python train.py --n_layer=10 --d_model=160 --n_head=5 --n_kv_head=1 --head_dim=32 --d_mlp=192 --vocab_size=1024 --activation="swiglu" --norm="rmsnorm" --norm_place="pre" --norm_eps=1e-06 --positions="rope" --rope_base=500000.0 --rope_fraction=1.0 --qk_norm=true --attn_scale=0.177 --bias="none" --tie_embeddings=false --parallel_block=false --init="uniform" --init_std_qkv=0.0353 --init_std_o=0.0353 --init_std_up=0.0353 --init_std_down=0.0 --optimizer="adamw" --lr=0.00234 --lr_mult_o=0.876 --beta1=0.9 --beta2=0.98 --lr_head=0.00261 --warmup_steps=273 --schedule="wsd" --decay_fraction=0.908 --decay_shape="sqrt" --final_lr_fraction=0.1 --batch_tokens=16384 --seq_len=1024 --doc_mask=true --train_tokens=151500000 --steps=9247 --dataset="wikipedia_en"
Each number is 128 + 24 x the weight over its row's rms, rounded and kept within 0 to 255. Layers, rows and columns count from 0. Numbers have three digits each. The size before them is the row's rms in percent of the matrix's.

# up: layer 6 MLP up, 192x160, rms 0.0945, rows 131-156, columns 0-79
# down: layer 6 MLP down (transposed), 192x160, rms 0.0903, rows 131-155, columns 0-79
# gate: layer 6 MLP gate, 192x160, rms 0.097, rows 132-156, columns 0-79
up131 113:141113147126115176161117118116107103104094087158116146125174137135175109095099162126115105130093100126151137082087106116106092115156113141167136171115137080127132147165128137102076097089148121121134112107117151132120151121100138132113126127
down131 108:128105107107116123129120230145100106133106100154127145134139155133179141152131172136135111102115138134130119104127093123136139129148140146171128148142163102110167112147125095096103113116121131127145123111123087053122134168117123135130126118
gate132 097:097156150114137139115156110131149160160066144169135111132117139117142128127122137121115114166118120129101106096092135128123104129126127147143112160130138170124153155125111179092108101142116110120126146119123129120121089127136056152118146140
up132 099:137116116121087120164124163116112078101130165116152168134136137133111123102146098130124166097142132152125130137140120138098109143119121127075155093139125098113109119131172092124135150123140151139117127094104135149130160139109181112112150133
down132 094:135121099094113153127133039135139110115125094119140124094123148123129111120160148101159150107125129110102142131124119130160158113117121120101142117158164125054183158110102138115145138143148115128121167162117119122143152152113128108102153116
gate133 099:153133102095135133124094091084146158109170097149132136127157091152126121120155161118163129165093136126108117162113155076137138110113159144147138145150124101143132157135142121120121126090125108136087129139103114138140140124137086127146069117
up133 099:144139101106129145141108105162150120165108146094147093100133148132116123092147132096127100117139077142154139131098078136135141113116190097149141098139124123125124092110140148113068139148130136101106099148100112122154128131152175135156100102
down133 102:179115162154118133169131109158116113156180131145120084077140108114082128136121161153141115102113133126140130129089088150109117111064154122144127146132100143152101130136138125084130160151130145146135135103124132142144087179125144163108167111
gate134 100:135139083077153097116125139139121132124140114104168128156117108133078131115128145131106117141128123072094180158134150107139135116163100125120128113125183132136150109094114168176124130073207151131124107160110153102128131129125105132126143151
up134 102:124159144103133138095144123105101104119143099113147134140136130120145149108121136104099121111134090120151122151148156124131144058134127096094104154109146071127124123114111097174127121071126151125131103156118101110120148154105115089151137182
down134 101:090110124129125144106139165162141080169117174133090146103157139132156092125139132107147093167115145105098155119156148111138143155138100128145150126100142109119143118108128133178077110123141121129121164133134156135139089158155152122074086110
gate135 104:144137098095151135140154120099152191141159115105133132131137106113083104116144103102143118122094137121106154146123111129142128119126069132100085153127114151093095112131085103123107160100164106131125177116139093124138124096103164092136147162
up135 099:151145108124098141169119110150122116126124185193153120081155086094134144098130126118155105109162122109147098095114158128128071133120136120141162109136115152150127168146109110140109126166151153076116138118128095138146138101129108157099120130
down135 099:108127110086136164113129167169110120101107064117157148114129152146200135140135124114165104155141143130146138150137113149153131153126109139109128153148144131126171144124082107143102145175137127088141092121115136150106129140121112129116154150
gate136 103:114081101129123109149116125147155128123084177143102129108113099125194102096130120176078136163144140139117125089110133127141171155109126147110096094132134081135124123171120133098194162109130175135129115148115132127132138131137174124137128113
up136 102:138109165079116129146124137106155097156085130124115133120071125127138151149163114131121104123134113119153093157079069147159125122147098132109136122148157093115105153135134126139134114148164091110075124141144100149187149123123124140120173107
down136 103:099149147124089131141123081154109137169108138134133121156143162128108117088117122167207127131119164113134117169127093120117128142145086078153143119123168147116159096102138136149087102121158117175132115162122117116172146139135113152106161104
gate137 101:112110086133086087169120097158110124085180123109147137102127108113077150112162115108108121130123146067142105117113127099107108155134131126111131100142105152105114159126144126117103127111147119145127142111115131123105101133147122126145104141
up137 098:143074114154108096152175112164111099184169115107132111105110141173126146119126128150143115118155175116133134130086141122144116115141158093147142108127091145138103123118124132111129138115129123161107121123144167133142111105129142181150138142
down137 100:087143145113118079107152139131110114139110089102137142147137089135104156083148129145148103116129133139160134144098127139144095166120113135111181099126082165123112123151120113143112158112151103148140145136113177155143103117123137104125134112
gate138 098:122163118080125155127090112124099108120113142140124138111126149145118141154141152109133136143116134125107117057147112148140138142112145164128124079154154135102134122118142134120137114185122120130098106139164149137140110119133091137110070158
up138 099:135120194136187098088102111080146126114128123118118126139129061158105128110147078136082108145140133142159137147140121087132171111130091131108146129122147120115151128133152102178111095136137119186151110154121126132132147108125143133190135082
down138 099:133156134112136103085130125087111085152142135139114133085143129141128165165135142147134120119128131132096141134171103131091089115113142133128138101126146120144125069118125133121110130160108101172096082131118154127110154098110102132122099127
gate139 096:103119132174119184133109121139096155111160150141127105119099136185143138090097117125152107116075145129152133144133137150120147137115154167144126147110117112103139069136108134102141135119117104141137123116093114119099088101140133107124144136
up139 103:176127140150147115150128141170121113167152100130144142153100108133098152163151146142162154123144137165121130144132135136105114096176079123097093130118177145130140156118117112125079114067142126138149131127119114105129147125126153123178081093
down139 101:113126078121150105148125113114124123087148123134120099140087127124104164155111108116125159112095117151075103115119146136143068159083075096170119115122121132158135167147150095118129145160115144120130147124107128108146086137109170124111137130
gate140 100:129125109084092109159110135119146120104141151146125117135125122136184129124092123113133132134071126113083146138133134102170137138146139149128143129138144126124157113115128126109082174094128128119146129113154137128113094128180143159093127151
up140 100:115133130128182108094099127111099159130115121153092110109133166140122109130104148159123116124159113127129125173136136110111165100100132095117146100117178119093134102157095168082156112134136129160129117134163078109144100138089103115122111113
down140 102:123105098139121146141123201133148121100157136103096145130092140111151123119165082096142126108115111116152156117113085121106105108141124154165161158211128169125124143139134131144113123154150126092156103128115158098111160133136105145159131148
gate141 102:134105121118081102138187108149113151163141149116136106105124109104115135124110114142133113114105125132122083085155128162165123155065111100113132093119144136117134083165140159165103104148112093125108143156144090159103121134122107128118131093
up141 105:134123105186094102110171123144142159132133182160124088180116138110140139155134139151115139115141142159148087145173159143074173162096122105122143130143168116096122153167151104103141138150144098099118137144113095109139119143080095149148085131
down141 108:151118118126135153123119018149145115158125102140131122117119140124127128133107159090125110129128135132124119128151120098136151170129148138127126090090176170137135114116139108131122091138088123134130107117119100225165101131140108115127100138
gate142 099:148110123187113062121146135122138106079137157132150101159076136144127145146133094180102128132090134148109124132107131136110123102153097168110088098133127118174107139141137137098161147144104114105139168132139147128140117103137101134095104075
up142 097:156117093101116089153153127111102138134144096133132086087074120127139195128124108126144135099134119085129125123185134148095149137105122094136125123116095141147162105142142147174152093116085142107136152139084094136106126100118165137105085107
down142 098:148171169165143106134089061124162162097114110135117104112163162134151099152170117139176142084116110106151165131098094126085128114138161118146160094126153128131125141127097114085157118152150095131103125127139130172106137114175139093131111166
gate143 106:145091147108144125102103136124111204092154103124118183134142128188120163119167133169138161150110146156096142117109153089155158147127186135161136131142113115118165157156118114160135128158105100097119132167134122133161127142113130130141130110
up143 101:106080141195153104198142138165119137147165135113148131142096121108098142131111136140142120144147105175129118144102115106185116137086112127120080106124139123129117105118114124109168163138138117106136087134141115121118141110150099106098135088
down143 100:113168123141156093135188154119123104154150105114127102125150137104141118114133095113124109124143097152140137110141113129132103086107145166132133117132124148124183082121157132109129088126095149111114152085125111132124136126133106167136169193
gate144 108:131103119105121129092115113093125179119140155120117144144114143088103134099119155122180114135080144121094127135113128127115131101145186142155113137137127123106086142129143121093130108092088143127090147116134138123116099125132107099172122146
up144 102:133137151119152139140152129100100100141101113133137143126166133113146089153138141112132181100080114160113142148115167115117060135151102092147157107097139176102122109108133128139117160129180115113129109114107135129122134156116138118106126133
down144 101:102068159110156150142132141140153145057162129109095127123085127145133090129120137109112131129103078136117164126092113124090127132112157169138080145141125113117153141131121157106123111138129126147100102126129096116156164113111141111122128139
gate145 095:131157129090165152138083108094151135135136124108147132095105099116126105152103129083156110116147145112088132136106143098120130118157138078159140126141148099123162131148106133103092148087168149128086140102134117122123145140124150130133046169
up145 097:138112145121177131135103131116154123160115092065146098112093141105119135138135145107150095153111167132126111140099118106127127113107161124104151127150110084121157085150159145126090125091124117155101084127133119139120120177135128166114094117
down145 095:121111131120103108149128174099126120146111142136128100102164098142109111133134128145160136116119123143148141108156140141106147131095117121159117114099115118141085046130183151159147120137106132113110127163111119178138182110083160118116164161
gate146 107:115149123091126129086122099165132187077157108143077142182077120090109113099146119114115115102108122146123135141112169107114107136111150128136145129146144092115142109147137123164128161118125099127100153164095144129110143118145112117094146111
up146 103:114125166125157140156136133124151128113141132135142121145147115180126147093137086119146117157126112107159079155081142124085116097137118118122137126141101126121089091133125165132097132125124155087150079139103105144105168163122149142102143114
down146 104:106162173120137116107114106114161114118098120140171150117149102107129133154129126151159145095135125112109091132140112105112138152130085134125171141127112163155123144084123170157128118067106126132117148145131106140121097157108164144100152097
gate147 097:099131165120126134121130116122103175135095122147125153142133111116104118137130117138116102083146117128164176123131078057129182123126103192135163105139148126132185130100118129118137162154115138131138129116150147116146141142139099081168130100
up147 095:096131147122101116134123160118124171170133084134102119155140102112094114114132133108120130062122103129140154128113111078108152144123112145124167121151105109141176096119151135097122147129100121086160132140116154105166147120160090098160157097
down147 098:125153106101160136179146218150130050141133108112132145130115145174135137128111133085108123152120108131121100115138133152111091130110150116120106125141134127142107108129127115130078088095100164103121138120102145078101090112138112132102142133
gate148 095:080131093144100119093110122111144149124145117150133100097151114117111134150146180140121144115125147125134141133133111147162126099166127173078123166132129078064120149139136126125157103140126105129103126114149102137137142131097130066120117103
up148 096:102114157095156110126130127157119084130096142116121114109111114142123097109157148126149106147119177118088096159085126064132105140154156158147106143129141153171144135098154111141122144132100152146127148135137150105139082174157134142111108126
down148 099:151096117109164134117093085127145156133117129164147124155131094160118093141109102109084077164095143112091131094103097123125153126158128100115097119120157130135138144130153111114150130098164111122116103127142176102133111173115117148145080089
gate149 104:156122142085125122083118130138153190084176137156150114140132115115108123136103129132110102100086121103105149129158177111140138156148089158146092110136164108172155105155125119123136125114145071125109149135110125115111131107081139097135117124
up149 104:165131155145140187063152114147126109108147142121126134148176147136186095085131079143151127131089121102133144145138139105130126151183109159182093117151143104119163122118125161190180110148074158126148119135139089119160151140117124131164116120
down149 100:113132150145100100157114149164147123148094163138145166141139133120131120130172126103088129154147144106140090137096117159115124112148148141158128156138118128103118135148150129168139105154126164108130135109179146153115086119125135136137086106
gate150 100:110115126130126136150139123133109158173142131166103146100111131145094158126134143120112144101108097092091101103112132124106150152124137141108129153130126125164146113142166134117134164108124168142099189142114120116145126147098119092117132084
up150 096:152132134153147079165144120136089111126119135145127115112149120143141128126118136103119151120102091128100109090098143129093105139142102104101133141144125104145137163139084120130129152137084176120134161137107116109131126160120121114132105157
down150 096:072156124112132105115122138154169171125106135134126156143153120123167101087140130069151110130163158157134174140108164134089171122140137149155136148139134147104120141125094143111129115114103115137147105109138167085148150143111124165108160140
gate151 104:135115123119136134142122110169109116157129166103125128136133157109079119139151135163142143133150136163149155070125133122161122149165172178144128160127158108123117058152134148115151121127093136121139108134151098130101132159127083143111127142
up151 101:134121154128133198115114133133127125163078066129130119125120123113120114112130103122128133115176114120127159097100123087139115146137162162109115152108130134149118129079128117089075104114098163150110165107107118109101126121157115123071150107
down151 101:118132140099146140142148181120153134174125139153115093123123140114114199093125141128092128168094092110133135143127135123128122124146100113163128120145148091117138140139095110130146112114149141145143148097076133157154116155106151134125105136
gate152 104:136157131163084078089130148101133150090091129140099102108069122100138137132137091184123126140115162121142124112154150140099149184128148120104162107129115118143183113156142101111175104142138105163109102112137119121127120155119122149148126122
up152 102:144114164068151163133123120118185103142119109129135156111160126158140111098098099143115155109102086135089108114130075165104129128153120144151130131132159170106134139133103151094077141118122143102190114120134140122146121109141128155146120136
down152 101:176117104092109084098122037101116110138096114126116084138114144100109093096161141168114122105112124106090102101119107126141147169110146141079106119095145113131111120087141155118114103116140126117133116162145119151136142107087124101139121116
gate153 094:186104120090114128123108129120095118093110131135152133129133079162083117172122115146101131152126139104115150091145124115142174111114123135111125116122134121086155148133106136110128094118122165207141143154168152111132122124134085087091109087
up153 100:089140135148123120146142097150142139145162154100104159116093177115132149089164148120137123107128121157146123161143114135108091142124156125132150142120124122144129114158156105137155193165143104108109130089128106167100127191152139147177119169
down153 103:158093139120098111104097037122088126102125121144136140132098092135117099156171172142082102129153133146131130097124091135136161129108140139093116151106151112099111132177138105088119131125099154150112111144174121168159139150130128091147086118
gate154 098:115091117146137143151142101134146157099124157112122154146179100076134107152130119114135105127119110123161116139112138124100147115153144165101132157120129156104132139097103156105104099133103127117135135156098083117128109130098124190070157150
up154 095:147100158108142151107155116118123115109135113151137115146139123133145174149143124065136096111146144135146130130081095143140109105155107138138125134099156107124155111095142113127100127103113145109146101105142166138096134081108190156145155116
down154 096:141111107130113165152121150122133068115152139155108110129138075093121095131114169160131067143109194107137146130144102123085125103161163131115113140107129125110115128108098117117168100155121101143103149135110121173165162122126134132180090130
gate155 104:123141134144122095124153113093154098139113122160129126133111138066091145137135094126118110111120100122092111150169145150106103135118081134106123104112155133092129140103125165103088107124126083137122074141131115136142110125116147152126131138
up155 105:096136133099116114129147118126131121109122152107166118077107098100133123167091149096135130149144067122110149108086147143107164178154142129170151133133135169130150131145144104138129159148118128104107149069146102107137160127102181146118137101
down155 107:115090128133157101092090066170110130115128117156121116115145092105122115135134110089154130121116109114129144122132103120121143145137111137140118134129142126138126109118104160116074130081144147123108136170122128112176179135098123122108103149
gate156 104:145133119144149099145162090164138115099062126144162144103112133088089121150166160155118118119112173082104175110120156102139116174120167126135154126148137148113153120128184110071101131144114105112098152102122138137117104161113127120128120114
up156 100:148135091129153127144139131163119144103110127149121145127125175077132105124121123157106156108116114127129163123119159111120140153143175112183155138125172113109117125078167167073066167109119135110160160121123088121126133098140101116193106111